Part of a small language model's weights.
Size: 8 layers, width 128, 2 heads of 64, MLP 256 GELU, 1.15M parameters.
Architecture: LayerNorm before each block, learned positions, no biases in attention or MLP.
Each number is 128 + 24 x the weight over its row's rms, rounded and kept within 0 to 255. Layers, rows and columns count from 0. The size above them is the row's rms in percent of the matrix's.

# layer 4 MLP up, 256x128, rms 0.0947, rows 241-255, columns 0-127
size [ 91 106  99 106 102  93  98 105 102  95  98  97  99  99  93]
[[114 131  91 144 164 153 133  68  88 151 121 124 142 145 103 129 120 131 140 100 138 139 114  90 145  89 119 120 151 146 166 170 143 158  91 148 165 170 151 146 135 163 117 111 154 102 125 115 151 117 108 128 114 118 141 104 151 185 134  97 139 160 123 150  78 122  99 114 125 140 153 151 124  91 112  83 134 144 146 122 153 136 175  93 142 117 155 145  76 122 115 132 143 155  89 128 155 120 151 121 131 107 116  94  77 110 133 130 132 125 148 136 130 115 161 122 153  92 159  91 138 163  93 131 105 116 121 114]
 [106 122 143  89 159 138 163  70 164 154 144  99 109 116 106 114 117 111 143 125 131 125 172 137 138 151 100 182  89 160 164  90 166 119 139 106 125 121 126  93  90 133 108 107 123 117 136 159  77 141  96  74 106  96 120  93 117 153 129 127 161 162  82 126 136 151 127 145 133 100 129 138 122 151 121 137 111 136 140 150 124 173  91 131 124 111 153 134 109 129  87 148 133 109 124 139 128 107 148 135 188  85 149  92 120 169 121 166 118 131 156 130 145 165  99 135 116 146 111 150 149 137 123 116 144 135 131 126]
 [130  98  89 105 166 103 119 102  98 135 157 167 122 115 118 136 131  78 152 108 100 153 141 156 119 131 108  89  93 143 149 165 110 144 164 124 108 141 153  83 140 154 162 116 145 115 110 150 135 124 114  76 125 137 126 144 160 136 144 140 148 121 137 153 135 159  99 101 105 189 119 144 146 118 146 154 129  86  93 150 159  96 162 135 129 138 109  89 114  77 143 151 127 102  80 122 127  93 150 127 110 143 141 130 144 130 109 156 134  97 143 120 107 111 114 126 151 131 166 119  87 172  98 129 147 169 128 146]
 [107 108 113 164 121 112 150 184 165 123 123 161 118 109 119 122 118  85 151 125 154 128 158 142 107 119  81 140 148 123 110 128 105 153  94 166 167 114 141  96 138 151  57  98 117 144 174 141 145 111 147  89 117 130  75 146 133 151 136 112 156 109 122 132 117 113 143 118 148 126 146 154 173 112  93 118 142 132 127 128 100 131  94 136 174 119 163 143 112 159  98 159 133  87 102  96 128 112 139  98 151 136 147 141 127  79  83 135 150 131 126 150 123 113 139 146 130 121 137 130  96 121  97 142 165 165 128 165]
 [142 149 140 136 106 178 147 146 132 126 183 192  88 105 118 118  91 139 141 106  84  91  85 130 132 104 130 124 166 135 123 122 126 177 151 121 131 118 139 159 103 126 103 108 120 109 143 172 133 123 119 107 139  98  90 129 119 136  75 140 140 172  93 140 130 145 142 130 118 119 112 125 178 125  89 102 117 137 135 127 175 133 156 143 103 114 144 112 165 122  79 159 129 116 135 126  89 110 136  84 111  99 148 144 121 148 118 132 110 113 141 119 170  97 115 142 126 128  85 138 130 155 146 164 160 139  87 128]
 [129 125 152 153 137  99 148 106 102  74 115 105 143 136 163 160 142  74 100  98 128 121 119 130 126 123 134 116 149 154 141 130 118 110 163 162 114  56 149 140 103 148 115 149 131 166 133 114  59 100 130 157 138 107 123 105 152 126 131 140 134  96 105 137 139 111 171 139 166 130 137 164 110  67 123 180 109 163 135 120 154 103 106 108 118 103 128  86 129 129 130 107 140 144 139 128 121 107 107 160 137 107 147 149 103 155  99 162 154 126 170 108 164 116 125 128 162 143 114 117 159  94 117 141 112 128 154 113]
 [145 142 139 138 132 158 153 159 104 107 123 123 149 166  85  67 161 128 146 152  97  73 138  84 141 127 114  97 118 152 142 128 152 144 120 129 172 158  90 134 140 161 141 120 119 162 143 112 126 114 143 137 121 119 126 124 149 148 106 142 150 112 139 147 126 119 121 149 145 147  38 137 102  68  92 137  85 109 133 134 126 110 122 117 137 124 118 116 107 139 121 129 116 148 154 128 148 106 150  83 149  96 156 102 122 149 125 142 142 169 129 105 157 178 114 143 126 123 105 164 124  97 133  97 103 147 119 170]
 [123 146 179 131 128  79 110 171 140 136  73 141 159 157 113 114 144  99 152 131 137 128  84 124 177 133 128  99 156 159 142 104  95  93 138  94 122 119 140 144 122 146 129 114 104 166 135 166 132  99 148 163 114 126 132 139 119 163 109 126 153 161 139 112 123 103 168 120 140 102 118 121 141 160 130 121 138 115 147  91 114 101 126  75 107 149 144 160 105 124 119 117 177 127  67 121 127 162 106 142 165 139 159 106 123  74  82 134 143 136 125 168 124 116 118 157 127 111 108 132 119 132 143  96 151 148 139 161]
 [ 85 150 106  92 107 132 125 103 135 146 140 183 107 108 104 130 140  93 157 137 157 133 103 173 142 138 140 155 103 148 140 129 106 120 104  92 129 111 126 153  91 122 104  72 149 145 117 155 138 137 129 124 124 105 154 122  99 142 116 110  87 133 131 144  83 156 157 157 165 151 140 118 124 137 132 120 123 111  86 152 120 106 111  98 155 114 102 126  90 130 149 110 179 148 166 109 109 176 168 141 160 156 108  86  93 150 121 150 119  99  84 165 103 117 111 129 115 107 157 155 153 163 143 140 124 128 131 113]
 [151 113 142 129 143 168 120  92 108 111 131 162 124 114 108 130 136 129 122 151 104  76  97 156 140 122 143 137 124 100 154 130 140 141  98 123 182 158 105 100 154 125 138  52 164 135 155 132 102 155 112 134  96 119  93 173 134 152 144 116 119 163 126 143 119 137 119 142 143 118 137 138 115 127 161 140 118 147 172 153 116 102 138  88 140 131 134 103 108 122 132 107 107  90 138 108 182  67 101 127 174 107 122 167 102 119 111 123 128 127 103 131 118 126 145 101 137 132 187 140  90 154  91 132 111 113 164 150]
 [120  93 157 109 127 136 185 116 152 150 113 111 129 119 181 124 133 114 157 103 133  60  98 125 155  88 130 146 164 148  80 122 185 111 123 168 127 120 148  86 135 100 134  96  93 139 118 125 112 154 128 133  99 115 130 124 118 181 147 131 131 110 120 126 116 127 138 120 114  96 130 106  96 124 169 138  99 175 124 118 114 125 176 116  77 188 108 154  76 105 139 158 147 147 147 163 139 140 121 110  99 105 130 104 135 136 118 159 142 117 145 135 134 148 151 110 132 122 127 120  90 113 142 143 147 138 129 119]
 [ 92 138 115 101 112 146 173 125 133 134 116 103 163 136 121 111 109  89 117 124 107 102 106 123 130 106 132 124 119 151  94 116  70 123 130 141 118 151 186 127 102 145 124 162 160 143  93 102 133 106 122 119  80 152 177 169 163  99 108 144 163 106 139 114 126 128 122 157 186  94 118 175 102 125 134 125 120 124 135 126 131 104 165 112 162 147 121  93 140 160 110 144 150 135 151 143 121  87 111 138 143  99 124 124 161 190  82 124  96 108 137 131 150 103 131 138  98 137 107 123 119 119 113 173 142 106 110 143]
 [132 109 158 113 147 161 130 105  78 139 151 113 141 128 170  96  93 111  78 164 142 179 149 128 127 138 110 160 165 130  73 163 120  61 138 173 174 105 135 149 132 120 102 104 118 113 152 128 109 141 118 109 117 154 166 154 106 144 121 137 100 141 146 158 140 138 102 116 120 164 114  90 127 136 127 150 140 113  95  86 103 118 132 105 135 141 161  94 126 173 120 136 109 121  91 156 129 119 130 111 143 134 119 105 118 136  99 137 136 137 121 105 162 105 151  93 118 182 116 141 119 111 129 102 141 172 128 133]
 [132 108  98 154 103 100 158 145  97 132 152 104 122 135 120 119 141 138 128 122  70 124 138 121 141 153 133  86 119 165 138 135 160 111 153 149 117  66 162 149 121 126  87 150 131 110 121  78 103 142 117  91 132 124  97 139 150 115 101  96 126 113 139 117 121 132 124 161 166 131 143 161 136 105 119 147 126 125 116 158  87 120 121 119 150 156 130 124 103 149 100 120 132 170 108 134 160 175 183 148 112 137  77 148 109 161 193 146 103 130 145  80 144 158 148 127 117 135  95 133  93 127 130 180 128 121 134 120]
 [136 161 111  92 116 106 120 158 132  98 121  95 148 132  78 120 142 165  72 107 119 100 125 123 118 105 135 165 146  95 148 104 142 120 123 144  99 106 171 105 107 149 128 131 170 130 138 130 138 123 105 138 128  95 106 111 157 135 138 126 128 147 152  75 140  94 140 165 131 134  97 112 187 120 140 133 115  87 110 119  93 130 129 152 136 129 137 142  73 126 116 152 108 149 147 142 135 108 117 127 151 142 111 107 143 142 140  92 176 172 179 149 132 147 112 150 131  96  99 164 167 160  86 161 149 144 146 147]]
# layer 4 MLP down (transposed), 256x128, rms 0.0636, rows 241-255, columns 0-127
size [ 91 100  99 106 104  98  95 111 109  92  94  95  98 101  91]
[[121 157 156  92 117 151  79 171 133 101 151 151  82 167 128 109 132 131 148 132 147 106 191 133 151 132 115 102 119 100 131 112 129 144 129 166 112 129  69 111 146 135 130  99  82 136 127  94 135  92 124 119 112 150 111 124 128 126 173 140  64 121 120 106 144 125 141  83 104 123 119 114 123 128 107 146 108 118 143 134 150 124 130 130 143 142  81 136 103 144 119 178 104 137  86 119 101 121 112 160 156 169 149 166 139 156 125 180 125 141 129 135 162 133  98 131 149 147 160 172  87 112 121 116 114 114 125 137]
 [108 124 153  92  90 154 102 136 152 114 136 118 131 106 121 177 129 140 130 112  80 138 116 133 144  96 100 123 128 101 137 108 133 140 135 169 148 141 116 115 133 158  90 128 100 138 124 170 170 103 142 141 116 152  98 100 175 125 125 114 159 133 145  83 164 122 144 115 149 123 193 128 148 112 103 100  99 143 138 117 124 166 121 116 109 141 151 147 103  84 165 150 109 116 117 124 118 107 102 185  85 148 145 126 139 123 155 152  99 150 116 151 124 120 147 148  84 119  77 123 130 149 144 112 164  99 171  98]
 [117 154 135  87 118 124  84 122 137 104  99  77 137 148  81 114 137 115 138 150 144 149 161 114 105 114 168 180 149 128 150  99 108 155  92 122  87  98 154 166  75 137 138 126 146 137 150 133 133 123 139 131 115 138 111 130 113 100 135 135 176 155 125 111 128 151 146 123 133 136 137 140  98 160  95 114 139 127 171 133 132  93 102 114 110 154 131 106 151 152  87 141 119 125 125 131  95 162 125 128 112 107 112 153 128 123 143 169 117 123  82 180 135 105 125 127  99 131  99 180 119 156 171  89 112  98 151 165]
 [119 161 133 140 113 122 129  85 110 118 126  99  85 121 149 150 140 147 137 119 125 152 110 114 120 112 166 130 109  85 154 138 136 146 115 118 127 184 125 134 102  84 149 138 112  80 113 168 104 115 127 133 162 111 133 128 128 134 138 147 115 125 110 133 148 147 105  94 151 156 132 145 117 184 111  94  94 123  94 139 112 121 128 118 150 137  93 149 116  96 155  99 141 104 131 142 119 140 140 137 139 116  82 126 172 189 133 136 104  99 130 136 151 138  82 148  94 147 145  84 157 195 172 127 129 157 142  84]
 [135  83 114 149 136  65  73 139  95  98 118 128 143 110 113 132 122 152 113 121 167 137 122 103  96 168 125 156 126 120 138  97 106 109 125  92 168 163 148 117 164 105 149 116 146  96 112 179 112 118 106 123 100 128 126 109 143 130 138 105 121 114 129 160 164  99 132  87 156 124 167 168 144 115 152 132 113 100 193 118 142 147 129 100 116 147 135 102 138 154 166 100 150 100 135 106 140  99 129 112 118 155 129 139 148 129 113 156 176 113 191 105 107 128 162 123 141 136 169 113 126 132 119 135 116 105 113 136]
 [150  80 155 127  91 138 143 131 163 125 124 139  71 146  96 104 152 109 110 100 136 133 146 135 133 139 112  94  68 146 169 115 151 132 140 154 131 123  99 117 120 100 124 105 149  91 134 144 110 150  98 171  86 121 147 152 102 128 100 163 114 149 115 120 122 110 156  84 159 167 119 132 114 136 124 119 171 101 129 126 112 149 120 136 139 113 177 145 164 114 145 149 157 141 128 143  97 132 140 114 110 146 138 125 151  95 110 103 155 133 145 134  95 110  83 136 138 150 152 129 115 108 124 153 141  72  83 189]
 [114 108 115 123 111 116 128  84 130 125 108 167 128 114 158 152 111 105 128 101 127 194 138 124 144 121 126 166 174  91 122 130 148 123 145 115 103 113 119  95  95 111  94 115 115  91 114 159 144 136 143 147 141 124 120 137 122  95 146 113 116 144 148 103 186 129 154 122 127 122 166 120 145 168 125 100 100 156 127 142 114 185 152 110 135 112 165 108 129 160 110 101 101 101 145 125 121 171  83  84 144  91 142 142 130 111 171 152 129 107 153 155 163 130 143 134  77 115 152  98 149 171 100 151 144 103 131 131]
 [119 137 124 126 153 114 126  86  89 108 125 135 133 131 168 112  98 135 132  75 143 150 128 153 119 169 144 129 154 115  87 133 132  96 128 108  90 121 135 144 109 173 122 139 110  97 128 145 115 127 114 176 143 127 119 116  95 107 148 173 108 145 104 172 115 131 129 117 118 144 123 127 136 107 123 124  99 113  97 159 117 138  83 152 151  81 155 100 122 111 120 179 114 175 183 124 106 141 150 102 103 126  79 108 105 119 174 161  87 120 163 140 127 100 143 119 125 153 183 135 142 140 124 137 118 104 120 171]
 [144 125 153 134  76 127 175 161 127 129 106 143  90 160 140 134 105 102  98 122 115 135 144 126  97 140 159 110 120 104 143 114 134  92 127 190 157  65 157  78  81 122 159 119 137 135  99 139 140  90 143 152 151 126 140 152 186 136 148 157 138 109 155 127 138 106 159 116 142 152 127 119  74 101 152 128 122 146 150 162 133 134 152 134 153 130 142 111 123 106 132  96 114 123 133 150 148 134 147 104 119 115 133 136 122 123 149  86 116 133 164 116  93 101 103 110 160 138  87 101 143 132  87  84 104 139 153 137]
 [124  98  96 161  99 141 163 107  38 156 138 117 128 153 121 131  90 144 111 129 165  89 139 114 127 111 182 118 131 139 107 111 155 133 132 110  68 124 140 105 143 128 125 100 104 134 124  91 117 170 145 149 141 122 169 115 144 131 130 122 146 150 123 107 108 100 114 120 110 153 108 171 154 108 160 104 138 107 101 132 126 121 115 170 105 124 129 143 149 110 126 151 124 144 101 111 116 140 141 134 114 109 127 130 174 123 163 131 142 112 154 125  78 167  85 132 112 141 116 206 143 104 115 139 117 147 149 139]
 [101 108 162 135 127 124 117 156 136 135 118  85 111 124 121 136 137 119 177 153 183 142 146 124 133 166 103 127 137 159 120 131 170 138  84 133  75 100 100 120 121 115 129  94 150 171 127 127 169 122 104 159 107 171 128 126 141 138  91 144 181 112 143 148 120  85  69 144 120 110 143 142 103 116 121 133 117 122 136 115 146 144 115 102 107  82  81  81 140 167 151 107 118 137 136 150 133 152 122 103 171 135 156 173 101  99 169 117 124 115 115 151 113  85 103 115 119 130 124 132 155 119 110 102 131 117 132 154]
 [135 172 100 158 149 110 141 107 104 110 134 120 109 156 111 133 146 162 116 127 108 162 109 177 128 148  88 121 140 115 135 120 151  95  76 128 133 114 145 105 125 113 112 146 108 124 159 108 148 136 152 116 183 115 112 113  98 141 132  66 110 120 110 131 171 152 174 133 155 173 155 138 117 109 161  96 115  98 118 120 104 140 123 106 138 164 127 134 130  96 165 134 133 103 128 174 171 126 138 125 109 150 181 145 123 112 108 110 132 123 121 128 125 114 141 122 176  75 148 117 126 148 153 103  98  72 134  98]
 [ 69 187 125 115 119 133 117 124 190 122 134 167  75 124 101 140 123 138 135 114 104 110 155 162 130 128 133 122 100 117 167 115 126 158 148 125  80 124 126 130  96 153  95 134 127 135 104  83 153 109 139 142 153  97  92 119 157 140 130 114 145  90 149 133  78  97 145 161 149  90 103 116 122 120 110 153 114 152 146 113 146  88 154 119 103 142 124 116 174 184 157 147 107 141 157 136 102 118 132 105 100 140 145 162 120 129 102 142 151 139 140 129 132 163 107 147  79 101 108 121 160 148 149 132 141 117 134 128]
 [150 130 137 118 178 145 125 140 147 126  84 144  82 149 137 138 125 124 133 115 165 126 144 103  91 144 149 182 116  89 114 106 130 127 152 130 139 136  81 142 100 101 153 169 153 134 132 108 137 156  80 131 102 116  83  93  97 148 141 142  99 171 158 127 148 121 141 104 107 121  67 122 139 138 137 112 155 185 120 137 135  98 101 151 138 101 123 105 117 110 119 111 161 140 111 179 153 105 141 139 100  78 160 138 166  95  97  92 132 164 134 141 124 122  99 121 137 143 118 142 161 149 143 132 130 125 110 128]
 [104 115 151 153 151 130 130  93 156 157 122 176 129 107 146 115 128 117 145 125 114 134  81 129 134 112  97  92 118 165 142 114  93 117  96 140 121 178 127 122 132  97 126 104  95 143 158 112 117 168 120  98 145 116 131 134 117 109 178 107 142 129 140 153 152 172 121  89 140 162  87 160  88 109  83 135 143 170  97 114 143 162 132  87 127 112 140 116 165  83 116 124 133 102 153 126 168 133  87 129 140 138 152 115 123 105 116 150 123 143  97  97 172 109 177 107 153 127 172 141 110 111 131 113 127 111 103 138]]